{"hidden_size": 96, "head_dim": 64, "intermediate_size": 512, "vocab_size": 32607, "hidden_act": "geglu", "qk_norm": true, "attn_scale": 0.141, "bias": "none", "init_std_up": 0.0711, "warmup_steps": 0, "schedule": "wsd", "batch_tokens": 32768, "doc_mask": true, "train_tokens": 153200000}
Each number is 128 + 24 x the weight over its row's rms, rounded and kept within 0 to 255. Layers, rows and columns count from 0. Numbers have three digits each. The size before them is the row's rms in percent of the matrix's.

# o: layer 4 attention output (transposed), 128x96, rms 3.24, rows 59-63,122-127, columns 32-63
# v: layer 4 attention value, 64x96, rms 1.04, rows 59-63, columns 32-63
# gate: layer 4 MLP gate, 512x96, rms 0.6, rows 0-114, columns 32-63
# up: layer 4 MLP up, 512x96, rms 0.412, rows 0-114, columns 32-63
# down: layer 4 MLP down (transposed), 512x96, rms 539, rows 0-113, columns 32-63
o122 087:137110137136142125147064143145108147125167104120098127121092122127159126090166085128146123112159
v59 090:147128145149142156078121135164100120163120108099131108132146132118105125129133100162101153131150
o59 092:128120098135094126155145091119113131135106096157115149138088160124104084129114137135133099140138
o123 091:133101156131122147138111169140120153124140133136165133079142134134125124115104142060109127167112
v60 090:083181145090137118136136117107130142091153142118141097120139173116106086114083122071107139158148
o60 097:169103151169120138136086083126130119111126107151125149103157141118131142174128132113161102161124
o124 088:113126120130124124138095096100123122108123115114106109141104094152145106108092113178160135147134
v61 099:131109125075142150138135134128112143152125159109077088094126135169110113160092148136101119122120
o61 098:134151092158113123114104179164106148134140126161158111105163142099178150102143127139110122124112
o125 098:121155113123104137135165125098134151141161159101090096070143179147118103117147139151093135127130
v62 105:138072127108108129153097123134119141100155158094138125112172113106104142153136127160082094129101
o62 104:168165112142123131107129163140114111120107114120124084123139189148133113138127152092124125107131
o126 092:118105163136167119149141167171137157166131096104152087133130121147147165136122091189122142118095
v63 101:123162107131133146176152164136158125136150127129119153161083121121069140125148121104113145120147
o63 103:128105160157132137101128127092106125124149138159119141088126108114156105128110149102134139145140
o127 109:159124120144113170160118100118132133094086155140079085133089094177142122110136106124152136114120
gate0 111:125124113078120148175129081127157113131172114120110116110127115109133130183139123150165163156103
up0 109:134159109094160088095137110141116186117105142124127123113120137156146136130141134143085080098107
down0 102:126112082167123126088154138140151117124114166130166117131119095103121138123131107151115153124137
gate1 089:123112138112111116129127138138086137179124128142101172084130107153123089080120121134140128127094
up1 107:050114139152146114174103131152131136129164128127130110144165110094132139101134098120162118140122
down1 097:127132130120135141108143156179108154128108108147153085129078137152172118105165112143125147143106
gate2 086:132141128121140096117125128136082118144119116127145134132095155115110141109131110112127145121128
up2 092:140115116136135126114163128151104109126079170133129125149081075180116154137109136160133128120103
down2 103:165113112116133143113118134085144170115151135101104109147143105137102121148132132161140123122172
gate3 110:072093101147118140169123133124110100104112165165169098135102152119136083137155135102164124117131
up3 114:108110103149143141116109116063117084109142168148128116126149130120106154162110100116146091143089
down3 103:148128158172131153092154154152095094154136123115129188132106152159132087110138206139141075104151
gate4 087:105155144129173123097121120078115103128144106135132118132086147151136127144127109129175074130145
up4 095:142117122121130113141104135102099106108129169136150161125106155176097097116115105161113172092126
down4 098:108131132123131145144158146139112141107136122113140143130111094124067145081105156112106144135112
gate5 091:091077089133156105141138132153082130111099122110158151127134159137126118126126105173118114150132
up5 097:149146157121110137115140128164115123174097156147127147102130111174138106133123111122131125142106
down5 097:144132098089152175145113128108137137132167098111133148135095122136118102118121151150154166089083
gate6 083:113149101125100147157179145142152104065130160162148132110139104157134129096115142102108081149126
up6 085:162136074139151103149121164171163144113122118156109090126109106139121146145128135159156173138116
down6 098:167124125139121111173150187113145111176109158095148158091125136153130101120130094166119142122133
gate7 095:142107151124085167163111120136136114102142130150143153132142166132154130172132122147127099140102
up7 087:148125112159114082128150146112135075117135101164137122133091149123154158098147103140137139113141
down7 104:107091158119100112144131146099169117110149132104129149117154129127108121139139123135144078183134
gate8 093:105103149091141151073072133138146096095114087125102123124088089147118131139067136119129119131146
up8 104:116111123121138148178130137130089160143160121174151087097151108116163117131145065094144144157133
down8 100:125126134089118141144142143123134144147127128079135116135112092116108145123119095131119137129086
gate9 101:128152116133107167102102136128123123110171147087161136170070097136151113147120126153091111130092
up9 099:172123113157170116122144113103107165103094132146113101131108117120149121146107116079166130131096
down9 097:146120101079123118092114168168117159110126117138140108134155134147108136110090136123109104070107
gate10 089:108095100125155111126116111098126091111099141114121124125118111114068070092074102170139111121154
up10 098:105111096143082116113165129115147167129156150163124122105112129131146117138133147096140139114108
down10 100:096152136171101150114127112171110147170105155158087144105125123167131162163139141091136177087138
gate11 109:149100123185103090152135131111098126089108140102099158163095113129100115096140123099126189111102
up11 093:090137136168142106131114138070134129138124111101106127110133117109144151119097133084182097162102
down11 112:117156149159112134101126139102163157183073103126129123139149154095113121148126073131140176154129
gate12 091:115162143112125130123151136141138063118129164159126128137140115130147167127133123122138153173162
up12 088:099142109125112097069086117128123102134128139114109150167166158101127140132061135151173104151129
down12 102:155139133132115123125127106075141129159159132106104103138154157075109122114134134115189130119092
gate13 090:105137122169112129151130131093151138084155162149092090180112122101147078149139175088115133094167
up13 094:106116128154129072153117092138112146128141106163184143145120089120078111105128128112101162135157
down13 107:144141096152137119139118105153164136143127145116128140177123103130118153125136128086092173077167
gate14 108:150144100086123136101108089111126114173140142147096114137109101116148149131138135166151097195125
up14 100:110104138149116165134148141118115149096155148123143128151142126139137104090113158128135133086123
down14 100:112109181151081146147186137113120190120123145101100113141080140097156091158106154106131106141084
gate15 103:117145122094130132098105152163135084155127099119161129138142121154119119100113149140106074153142
up15 093:190155144137125104137133122136119124108138113167108103115116069115113109130118141153122138138114
down15 106:156128174105099100108113141077089123161109120108079116134143149155110150155115088175149146106113
gate16 095:151086142123102152134143123133132084081146098156109043115121151145142085119137154153140158123136
up16 096:145113109145114131122091128113173112092156120169138070136158130108165082110135141124131121143113
down16 097:120155138084122143122088124154130130136159153127109120146088145149127151123122175156109143120102
gate17 114:135118141184129163156135143126114104154133152108137154112079149143058084115145152075153139145162
up17 110:118128140120090103126150129158111097110183158130151128186120155154151159103137144124149076130134
down17 101:101141170110138120129165119166126107138134127115115155137144120164093118094154158139128097125090
gate18 172:161133131111116083181100144138124138085111145119115115156103154168153151068150128119134131139110
up18 145:149150121136086073167116083108139136066095126117106149151097120139183125101126151131149126095134
down18 103:170133105115130167144123151170130157143102172120091125135146150133173128125144108130134119150107
gate19 100:108116130105099118123113130130113161094161096128157114165133105109143103143144131095111132163106
up19 093:134142132126111101106162114148153140085108156169125182120169150135113134075103130108104106136138
down19 100:138112105136144122121130096116129137121174098196145123085149150180113084105141102136119154172091
gate20 108:128143098156135136102149138114173169075108137147102100150149106139192143125110146147141107123106
up20 099:128167074095131134116141108096131150086141147113177143120142128157099133119140150131143085120157
down20 096:144143077155104122155108128089105106101129110135125138161125113143139122154125137074147149142141
gate21 108:170106104147112098118150116120124109117113188128091106091130081166117144151129148112119131123128
up21 095:128128141160089120168189122138140125134129144166118160097119110099081164119175094161145147108166
down21 094:147127133142140113150092152078120140102134125149142169131121152128125165121119113120110108128148
gate22 098:092154121125087119096106115135192167108112094106126103090143140112144117147154133125151154137137
up22 097:105118111163128129155104167124139153138150145149169149155136102152120136135095149126121132174129
down22 096:148114085101130090122161122104156118119126148114131166125109112147129156130142149136100175153122
gate23 090:155113144150123118081151087082080140114148082103130115143104139178138139124143154129108119094137
up23 102:127144120149140117092143125101106145122128122135063125126121155138141100109121151111119135098151
down23 103:103134114110144161135144133172153096127112131176141170097154107141142147126110136138106129124117
gate24 124:131096140133109162121173087110105128122104134141145103133113144184105082109101184184107120143168
up24 111:133168118129152108084087183162155124121189120138108135144145112085144122132178096120154152101130
down24 099:145135147132132073111122121098102089132133091131118137148139146100114135113126116116149101114097
gate25 086:125076132087087174151108090138123147105136088105124140130109129137089105109157155150131065133166
up25 102:145165140119124102136165157135118158126129164133147107116125118123128147135166105182079159099090
down25 111:131105120119096170120168160118105158145137136156153119161120161088109112155098131125133108110106
gate26 096:141158084117118142169138131090133133135102146116134114112136113134104128046155142131131108119137
up26 105:145135119116145130118112105129107147176144141102136143123150123126122115175102167111110146091067
down26 085:135129099121119105129089132108151125110127148139155132172155079106143128118102133139130157116110
gate27 094:147164146134117107147119089118119155130127148102109121071163109152061107136190102139111168102101
up27 096:102118148070100169111107064095117112124126110172143136121104112089122126111064140126158170109094
down27 100:094104104175135115106116070155126124131125124128170163137119166131107153164123121170154152146122
gate28 091:097102083133101135106109137121144140132132134145151120117101135093154125096154149102098181139148
up28 092:124123068133124095145133155113130130163104157141127092129143127143188157155125096155182122097104
down28 093:111105153106152164155161120097105102133116109110122158127152144128125106132123167129155125118064
gate29 107:112147114116119118155118133126137119125112177153139116150144110148142137152123186100058087139143
up29 102:121086102105112144124112131130127109132143129108120092108122118147078128105121150108157121099132
down29 098:141129126150120135144166120077161126136144149115121131112132147113134123137154127122123144132097
gate30 116:117124117165168079146138127143115150113172162123117112139110084109123137115114138158122120106134
up30 109:129129135155143150108146114153080129080149136110101145123093142121109112121113136129139144112150
down30 098:097121151123149117168128111081128089138125180113133109169123156119095098108132143143146142172121
gate31 092:136112151121115159125141120138090134108097151132086126155127096150136178128125148126181126102120
up31 092:178105149103148133106164129112129141136123097150159117123141122107138142191102149144122107096093
down31 108:151126105126111126121130147164129154161117103099127170119147118150167144146116135088113128114114
gate32 089:157132105126098099113145131173079128132133138146131129144169173119132116129150092152112164132133
up32 090:143109153126115144123107126143106115126118102117149120126134160145106201078118141113104169118127
down32 105:136097083123141087125116121121105157121155101112158088125154102122135143099113115116113152139134
gate33 108:135103101076114138134145105108146124143124101151133088150073134183109108107103162149119121133099
up33 107:140128120123116149153125167121137136118098096094170082175141148123129150115118086149104098173135
down33 105:119159143125091095131096152132154152126109092112168087118118155150126174093114141108130145166111
gate34 092:136124120156134117130114165111139106132147153175167138129109115121158097130142103143151102134108
up34 094:129151127140121094119144128073120079123165171112099091148146135074138138147097144144137185108140
down34 093:125158121116128130147177133152156146139165100119107117078121130138081131137116152104090163131157
gate35 081:058132117127096120123136128076133104148146136160138140118131153142091098121070121133140133141102
up35 091:127108138132105130150140130120104116093149153120123156162079151145155117090160094157149144143126
down35 098:141094151153141126111148097107147123161179095090129094139143126083116136138105148142138118142098
gate36 090:131123141122148141107128138100112162103180172133150089143137138072112118171176124123093092129126
up36 083:151155123105117142131115178167087125158140129119100147153129135135137158091119162118142134159129
down36 105:133159126135123110078144117145120112133130135136122147141124137071128140169148130106181084111095
gate37 099:123096140148109153158179082125107104141122180104096124117120158126099140130144124126150077115097
up37 096:137093157105120150152115130080139140121095141179125074105090135124118140148153114125175094106134
down37 098:064158131165120151092150109147103099119147090178139128150122134133085086135123103094173120101148
gate38 089:117113089134136107142156129137115122110161122120099133156067107149165122100152178116145136150119
up38 092:132114123144148137134143139113193095096126099131142055120131118164102123135132170118121107162122
down38 094:166100183113145111128115127108161150141154151121142154109113131104123111122138113136088112123145
gate39 092:147137143141170187147133144119090120136139129116125152139111136093116086151138113143135149133059
up39 087:173106110175117142171167140143130139146091180086122073101117105116098166116092142138136176112144
down39 096:159106137128139151120098114124130146102076138104100152169096131102138160103115122132119111104097
gate40 099:119149150111159114113117122143164128129178136148115118113172123164108133143145148171104097155093
up40 098:107157140129139138113128156111092179155169161154113109100132115133143126072151133150121176149137
down40 096:121147155095156178113152137150120136113124127124164119135081124101112133099189081144176146107158
gate41 110:130089120123134121137127114132084121099126129138131143163091131104084157127114130140155145139154
up41 103:119173187123114083089150137167135108088119099132131154090110162168147141135125110116156133149115
down41 099:142098072126165136105120125117114125095116096135138126099112098099127114116152136143130136104116
gate42 100:122178162149105111138161134117152148110143143085115145123097136117113146155107079172138125109102
up42 103:119146121130129145162129164134174107112076130154119081153151149092153127084087136109119137103167
down42 094:150128099144135092107095124142131109158111098137100108134154133147169143163113180142080111122089
gate43 088:123109123129081073138145138068099151127090131130089130094150116118147119134109138118129123119163
up43 090:132119117127135079139119149148138112125133076151116185120152188089137119141126119086135111139134
down43 098:164148150167188146124123136136142142113141122151146111137100107132121142124112145151134071117155
gate44 089:080088122064149159120164101130102163081121143092153138086139123164138126126134102157133159163105
up44 088:143103133134088133131108113147136104156079120123127114116087153124130108151097085087163121135133
down44 111:118184116095148085141103134143124120166119118127133116100143131162098141151152147101133130126130
gate45 105:141100141119145135073149136161104169150142103121136119111131162133111104120127136124110108169143
up45 104:141137097150138142110077134132117099154148128117143162174134123107116115073116124147106102179138
down45 104:127129136097131074138113159145116160164143134141102131111175151156141100152140086132170119148160
gate46 096:111158144104116175158102135172138146115130131146104093154101126121105112136169163121168128124141
up46 100:115151121096118129148167146183102132144097132132101102141131117163135086131127131139075143178144
down46 100:116146118117158105140173154150150125143116130163170095112131096105154105125126134126116113090149
gate47 093:103145118118132176126137142108156140159143129087132108113145128124134169141150183128143113096128
up47 102:133166136131108135123101131101179115126168093156148168144127161134131162099125123128173130130099
down47 111:117117103112099125122161169136115127154140087157133151107155120122106148167091104143179192110101
gate48 097:152130138110102136180080081146141136147144145117159149164144142138130160106141152113117126150128
up48 091:098079113138154097135141125164083118117149075125154112108116160096132096117098123131144132135143
down48 102:123135156115149130139117134096118156103089095150205118132166122081123106130141122136146123095120
gate49 105:125132113132112108144103123106100160118127154133126134113111080103120156108117115134108084124083
up49 104:126163127148133142108122081078113124140124133128103161114113119083154134163090128158160156129095
down49 095:166109118139177124117115134110149180160136126107088158113137124106125111115132115164088124122142
gate50 123:142121102140142170155113131147153142128120121113102076159144096154155110160093134123145126155125
up50 113:080067066126115158188111115123151140123112161125174137110109135129112116137116078127140104105108
down50 096:096122089151080127170094154138109163090121140116159135127178140109129093107084148122111158161134
gate51 102:148142153137085119149121135136154141116107132158129129143148105161116187146135085105103099127141
up51 092:127106115112121169165103143116112109113150140170150145120118095121097134154129136091136084082121
down51 102:124173127134106138172100128143155144092125148142148103116140166108120138091141063123157116152126
gate52 124:141143126095091117121146117147096139169135130116150149175103161140095132107129106134132118134120
up52 123:111130094115131165135177145129134130126071116109100119061168120136149155108127151128081130120112
down52 095:148103114131103162142137111148130146044122105102119109114123140159133127084117102114098157129078
gate53 092:110166137088158114092137118196132117174131145098137150150125118160142129145150152181105142143147
up53 090:128144117141170104094133114105157143104122101117128117127119142136138183169128127147121151074124
down53 096:140149114171192159157107131097158109104100107116073127105109119103134129171111156120114172102162
gate54 110:131126100159139118117122142127093162129141159150138094132134112147146154159146115114132120120121
up54 109:146117081152100085115080143115124134123123115120149128098095134140095144109128181137136103144120
down54 093:130125114142136116130079096148151119138131119150151089061150141139099124109158135129095137131101
gate55 126:162142112132129125153163112102131119134155173110063122124121161142146111145122122139123122093068
up55 127:149116126113124147103124118135118092153156137136162103158128128154099135109101114106102091125144
down55 103:112101126126139106173133125139097166081115137116163164143110072075109126127148145140095180141153
gate56 116:152118160130136099138113123155085134104087176113155109137130099167150135148132124174095104088154
up56 105:122149159150087136133096123128180133149117105171117102139116148103188141159085156088108091154142
down56 104:169122110091114134121107164120126140149136126114123115117126135144089107118124161100117154127180
gate57 105:142132162119096138148153112145136138111099135084078162101123110126078143099109188182099122125129
up57 099:151149117110125123096125134151161122123101128115134164078143120177137142152141151124117084157127
down57 104:184155150082115124135129159131109106134155068143123140082113120151121147123153134129127133096111
gate58 088:137110150116157079120157112129141121118119143102157097119138126180110127153160138152163092120134
up58 092:160126186133100115137118149104134145108107132136144115170102093134142093129139095172110093129106
down58 103:177109164124117121128101148087130111162092114134130139112129138177126154106142073144151090111142
gate59 104:127131089099150117140106092165140141128125158096116152094142066099122106108152119114144148114160
up59 104:140135117128137137126098120131128085149143174114073119137140115082153175140148086161136132136117
down59 100:124103097154162119110140138104077108119100119137164176152129132114160137090099145155113117107119
gate60 107:151117165119145124135153119112121107119137132113074134130144117165120100129172159123109121113143
up60 111:147143133107175168106103123119094154162154157144102122109133170143116161154137092154128087091098
down60 101:119146160140160123123143158102159095110139133161130114160114084178166091107143115152152138115124
gate61 110:119106110106154129110139107119109127092069103163116062118167152168147080089115123136148101141171
up61 107:124146118119103119100126139121156138149173150083136166112122122144102145177146113122097124128069
down61 092:129097132099149115138137142122119164133124119099183158135137121137125152118138124104118126178112
gate62 117:109089085140128159115142106136147151104130154153118127132161128129145136120134136127149093128146
up62 109:134120133146158123164105101099132139100118177137095132138167144136107181097160142060163117101108
down62 092:078161103151138155139118115129094101107137123096125108123145100159098152097151135146143122147130
gate63 109:130113144123165104102134102120098115144123140163152094117138109126149148114139154101105088088117
up63 110:137166124094120144132129170118124120146106133133148092088143119139154132149123138096148155064128
down63 095:142136091133152151134124152141113095147113162114117103147126112095100130113117144141116157141125
gate64 094:110158155141129121102115169177128169134097172118095123165119100130159132101161094122142123154108
up64 097:097130142121113120125202172109131109157181141119106130120119142133121139117178136158148158129115
down64 101:147085157110083145161116113088168110115121146123112081149106144148136139141137141122144129106096
gate65 112:094152138117117113128124143145130127119145139130131089095114144131058121136122114122151108121064
up65 110:161116158118092145162138140127107091141146138132130161145164149181109085153115153130168116187137
down65 094:096071154114118108125180129118098131158144093175132141144140137132106127136085142148116146129122
gate66 081:093085131151122149141148121135105077135122163116124100124116157124168112119096131122141053133112
up66 081:072126100090106096133102156121185130112141106099140117096068143105126077105125132136179128151159
down66 101:095152108096126117082143106098183085110112104099166132094141149141121140129133115103159147149120
gate67 097:136150109137100155117171135101064132132144106153116150109127145088113146123128161104101130129122
up67 098:137061111119139112119147107115138147153105142153069137073116137130127095127100125124139144153116
down67 101:115136125158139144131143107182150097158088139149126101110084166168142092116129138122122083097174
gate68 124:146099119153163150155137084090111157170150152133127100114166179148145171114114134112129139141140
up68 106:119137160139159154163106107186083146116150164152155160119171100128125096114137117187120146092138
down68 087:117113137147154135111158096107119144181125136102128089152110167149148118155109124152119148127142
gate69 096:166140143157115135141125102150130111156135127090089092132107127091069148102142141098125123132153
up69 092:080147128155120116125148123076143113145176144121116149110072104165086138117136130136189102139143
down69 094:080105137123137145136136104073078104086083139124137148153117131117120106140119150098134117155129
gate70 094:089134165126064123154102145128105159117140118148136131141126172111110176148139141070171130127098
up70 093:133129130137139120106153123099126156112114180152141151096112115124129131165097110126162124139122
down70 105:144125139157116134108116098136132118123150106120123102112091104115087082117133166099089097130124
gate71 097:077105115141128143157139117162157115102067114107114106126105147134150143154126174156116091124146
up71 095:127124100177147116139090136134148111123111096138132068145155114114170118134087116123135122121152
down71 101:125110144108131147089127148147127099138180091177158183157148125067150146158142167154140109154138
gate72 089:136118167135107099097083127154090108115141138147085140157122153105097099116145122118095160126096
up72 105:087109098153137124109115118182123169157117131111170142172111129103121085119090118128172155139129
down72 097:165187118090162065100117158121100162146120129159114128148075108105144109087097112156094129103158
gate73 110:100144125142127127083151127148145141116087146160139119112092117143123111116125123152139124127112
up73 112:111140117112141163131123152159128130107109112133165133113127121077142115130137070136141119143104
down73 102:092141149147135108108147177128160156104131128138100099133150103158134095120124129151136142141131
gate74 099:147159119123137106145079071128147118128141174165075124120162130123143129127118127131109126117115
up74 107:075159095144103143147102109134118086125099116140130123128147103126173142122149137124134116202156
down74 095:119168092127116113139155105126090128130123119150191078135095077150125121117126151136126116117112
gate75 104:111149104105125136145107128174112127123139104129160101102138133092148135096094111155162142091119
up75 091:152099119123126143107135119135097135131154189144134091139153129163128150122097133108127111069145
down75 090:146068136082134085107158120115132124111147155109110146136130148135109149130147104114103097136120
gate76 099:142127119105151127112135111165133139092132112087125116109123109118114107124119109108129135133162
up76 112:147139133129134114148110131156133121155111141164129141140126159119134166167103065167120109113085
down76 096:152101155130163170139145138118139102131133108137141115139157145127131108139138110194143103110103
gate77 093:112163155137151138157119088113179119114174132153137113135174134112093086082144093076136101132106
up77 099:119130149085114116114178144117121155132154134094123146122105144122130099176128086129104162096112
down77 099:147150132127135132155102144143095154149144067117147083113103131167122136123106134172120180097127
gate78 081:147141130102128094121112078101116174106138092099136117135096124184119134140118154117136088133124
up78 079:109099101174143149131125144158178102154177167115118105133076134135104106113131063155108144134122
down78 094:118175124139118135130142147149107078116111139169133112148159156129100102134096089116102133122109
gate79 105:103078119122130077117139123147110102144149159096178162197110174097124116113112139145131155121144
up79 111:096120111146109122154128139124122160164147093178166134119119150145127128122129105135134105115135
down79 103:142161107120129126113191132145126138123126079159102104139162137164108104116148119109134120136067
gate80 113:110115090119105132126109083087131137102118139094116156144087103104143102120145123124098133085126
up80 104:153159120091130110139112115178133130147072101110103126139149155169126130145109147108146109128201
down80 101:162085121153108115157087138132101140113110136062098122107122111145138122097143155129137108151131
gate81 091:127120134108122106109130129163119173131092146136128121123135123102204147123135110147142109137138
up81 093:125099150108136143073133117169140158142151148111125122087159141130129167139110079122141145071114
down81 097:142097099126134132093086146137100115144138122116172126102142126136106140141145106075121090102121
gate82 093:133138099143089146118122155159152145107108124125073135157147122132105148111127158151134101127143
up82 094:109104138131098121145146148135133119122120134167107156078076135114120138133091139151134108120128
down82 097:129078144124168149118180163125134129108150113148143127154182168132166131132137146144139109112126
gate83 097:152109134139113123137126093141097119125137131109104117115100131125100140182129154133147114161118
up83 089:122103158129144145102117079083111149118125107121183128098091153135126083170145110129106135128153
down83 106:147171121090145145092166131132139153093139128145142141106131074130111160129107100155163170152183
gate84 114:132179132125146092103136155143133097151144110100155144120131194127138132173152171144126122113143
up84 111:153144173152114118132113103108143103111110111144105125169100127132146143123152169184168129149175
down84 104:111097108128141137153107150145129115087139160156092157118115116104121132122133158117079135116145
gate85 112:139122058122155107147123140135139152087116124066129104153108111130138107103111120104108180097157
up85 100:108111144135125105102162117137145108076116148110176148131131116147122157160162149106134125107149
down85 110:139149145164137096118103148137095148080103128137085137130117129145102105088099157102160179134133
gate86 086:148125133144144148155168152141136126128112140148121089147138145132147131111130173137196153147118
up86 095:132166049158135123154077123123114132145130113081114115114130122145129109143151109133135152119146
down86 100:174156093113121081126161135098105138138120119134155150130110141161089136102129126110108104160127
gate87 101:142094110122117132106129141155121100114135127138112115108170150105085112138148119082151121096135
up87 106:146166117163091151153130092084099120150152159130093149105093118128159171116076173149152103175100
down87 101:158179118173138085106130119101162079113162133141089127126141123138105094152116173132127126124161
gate88 092:132121106141084108132147102122127136171111120173144126135140159147116071097108107171176129160144
up88 092:117088149127119085157109121134133175123130147149170168174139140119122130165152161157120127125135
down88 095:133116139152112079156098100145100104150131168103154130129142121152123138108138118112150103137141
gate89 096:150135144118123161131087135117150142133106099091135144128110122137121132169181107137066120111110
up89 113:154143159145158122123125113132134116116082111110097126119125105118099090117118124155153158147121
down89 101:130114133075110106108161161123113101095149166138147098118127165113118109140129119140134111119147
gate90 110:095090097120128132167109127135133132130110155136121118181082159145109103110105117121134115113133
up90 124:118051126108182137171120122150112120135087134156090106120109151159113096142097157132124147096126
down90 097:140121095130126112140175154116098161098132142095118102079116140114123138105110141134187128088124
gate91 088:129096108157139136144129136114088161137157154160129069135110150111111078111114126146086150103093
up91 089:119114137167142144133118169146110102089159193101128149138134125147118109125122124161139128119165
down91 092:133156125176156134147146108126115108159134161125091111132132157131125115116151138157099082135128
gate92 133:131125112123062129108120139124136152096111133104110135150093120135105136135136145103090109060102
up92 127:156137116087129183108101136126141194114109129103152166084114123106139091134130139138116103070156
down92 100:119136184173160103133175099114139158137099137168122117123154157135129112132172106155148097123124
gate93 099:134148165146107127121124124133152122114106126104130092097131153147131108116131102145119121093120
up93 101:155130181134150116148136143146136125139101115123197114100138138136154113135153090125083099112109
down93 104:125130126114114122067135153118136132146145147148165165118144162141133169121104141138099172090122
gate94 096:088115093136117098101095162133135139123142122150124134155108138139082130107106098186127119152147
up94 100:093166100141154109097126099123155120144142124148116165148122088096100130130112138149140142166176
down94 098:157145108138151168094122135114149130145134136155157123118124134094132152105115184152131146138096
gate95 096:136103100101168057109098126129143135153139148131147123102101143122104117185179117185061119160108
up95 088:132097135128139145134140095116116135127136142122093147140194129090108129131149117131121150089146
down95 107:092128107108155091173170133148125125075167169137174109145150157139116126120145133145129148154122
gate96 111:136106117094109106144165077141119134111089120108095111089119105179108121146108153143125158099117
up96 111:126107145072102152103128117135130174089159098105130155146148124145146127146156138146149137145115
down96 093:142148150135151100127113121123161149130158103127193149128098093182168152150130173116157099116108
gate97 107:138137145137139157115137156095162100114183168151130149137165153129092149119143119098115128119132
up97 108:087101132139123129119140127119128113150133137191121090129128154089122145116133091088164131104126
down97 101:119164150070104114174097152143091133107122138117120138106117116052123132121154141127150110144127
gate98 097:092116107149111175152113106092124129100099130093133139142097125143112149101095113115108091154116
up98 099:094132116084147115110121105117121175131109177135157121128137167102134118095128176137139134142148
down98 091:119115166086185114110148145130108137128138127141122144155153078123144142130132145136136083141164
gate99 087:158101132072144146097083116159117121151116132140179149146125169148135111113134109095102087116091
up99 082:114091136109146124124101139110125122113127157088129119111130123152135110150124139183139079166171
down99 099:089127156145142164124141157150146092145122151123109074083140097137112121208151123129144123151127
gate100 104:156152121121094125113118098118108125153154151057143159103117105126087159178138169189140123104132
up100 090:091130162153150118146093131170149127116139148133143140147138109134113149050149096097148101166123
down100 102:112098156163141085133092156135112196138084133125123072121146140118110118118144103138117128146132
gate101 096:131080109104137126131147122138130138107133137154095127213153152134116122101177115099157150101143
up101 100:119155132161095113105122138099126124124158155150131141110108128145182140117107157104111118123179
down101 103:124181102133184097138107107106168152140136138126112160144113105173143123124141101170074107091143
gate102 118:130088119092082166167110084130092119106113155106112149137109148139102140140108146126127094103107
up102 101:163130063134151126096099083083137145093139094142126145111080130112154142136099161130153138112107
down102 099:106114158137116157130117094074124119095120129131164115165156142140125160112146154094177142142128
gate103 093:098118145130085115119101118129168139102137118148132113132089111135114103088107149078104121125123
up103 091:132114096144077131147155132125132083068134093136118103189075133133115102145142134150130151103134
down103 103:132111131109140119118125152140141136129127126116108097125118096116181106106104129134114131108182
gate104 092:150116118118110127101118106096110114138124134165098089179143095119118118163128086130098146171102
up104 083:119120120132172115168149139117138154159133123142123110134152117142143178137142148147127128119142
down104 101:142138166145136124123162140120089148131173124077123144139086121150112128108135113130141184110144
gate105 091:131090172109107128133121106134103157117091136144115170117098114142083132123128191138116140126123
up105 106:102162112109164101129106142185120171120105140114188161168094142130103069103168114137110134150169
down105 107:155155112160164070129120139149145172106143128148171129122135107125133111111134142167140083105151
gate106 106:094117145130105107114084125170118159149130135136138163098146095123115102124119105098144140122154
up106 104:146127067143089179165146116131135126120122175109124154145100137127150093116147153148144106116139
down106 095:133140115148162148122134123158170125103141131130118149115130107150140095119167091164137116075115
gate107 087:181142135133127142129102151154140075108109144104130140153087124135096143122098150157116154111086
up107 095:142133117146146084135136141148146099164110147134133123105163135123143095101124123127176176110138
down107 105:133099104107163157109126148127148126147127144148163156104069113150111139117102117112124123167164
gate108 077:145155153153149123107152122160096125115097124119169138144137125132164173110069140132114102138149
up108 086:100129115140114119111112122123109134134155165179116122121095114157097144160102086124123144110145
down108 088:135179142106104110143100142168096099132150125111115128095128128151128168138090112093147127176149
gate109 107:141156122132120129155146124111107130120083133142088099088079121113112124095091116103156089139129
up109 121:137096134094121113108142099151123143103101131127155178124167147162135118125120117147149130105109
down109 097:141159167136124139136145109159063128087109154145131104141099150100089085127167129153135115110145
gate110 105:118141127093117133156127154098151158151158138124153131113117124162119123143193127111163157176139
up110 097:136105148089101092110162142123098128129134158118155119106097168156115134058108143078132136135092
down110 101:124143140132134061116180107126144123123139109134150101154152161138108129099112115124126140123112
gate111 105:119144119136089119138128101165101118133156145104146137171081120086096119119094107128196142138138
up111 085:162168120141164130133110167132117131107118110119128105111166137159152158141180098112108118141118
down111 106:163158104103142125130115143185152119134152082120093151101116076106151122125130115169118145135110
gate112 099:126108148098113121094150113165088106115108110154114129135093122122082147132081122082152137092159
up112 096:142109137172118173119114117141087149119115103138103118130167101095153111104120118096141139129163
down112 097:095123091125120178167123139143133149155145081139140092130152132141109133138121103116150135146139
gate113 106:137158116156137132153126162092107149096067151096110127125122131157139125089122119101122107130182
up113 104:131124141145117131111099160125106115134109097150147154168135132086133157152111139144120076182141
down113 101:105124090103147136102157119079118153159148128135138126132129118152152132113123180127069131131146
gate114 083:131159129157157146187102110162123047149127157111115132127132155088165148151155115145102111138144
up114 089:150150149121093122123122142128173151098140149147127157151123109148157156143133110140139124106145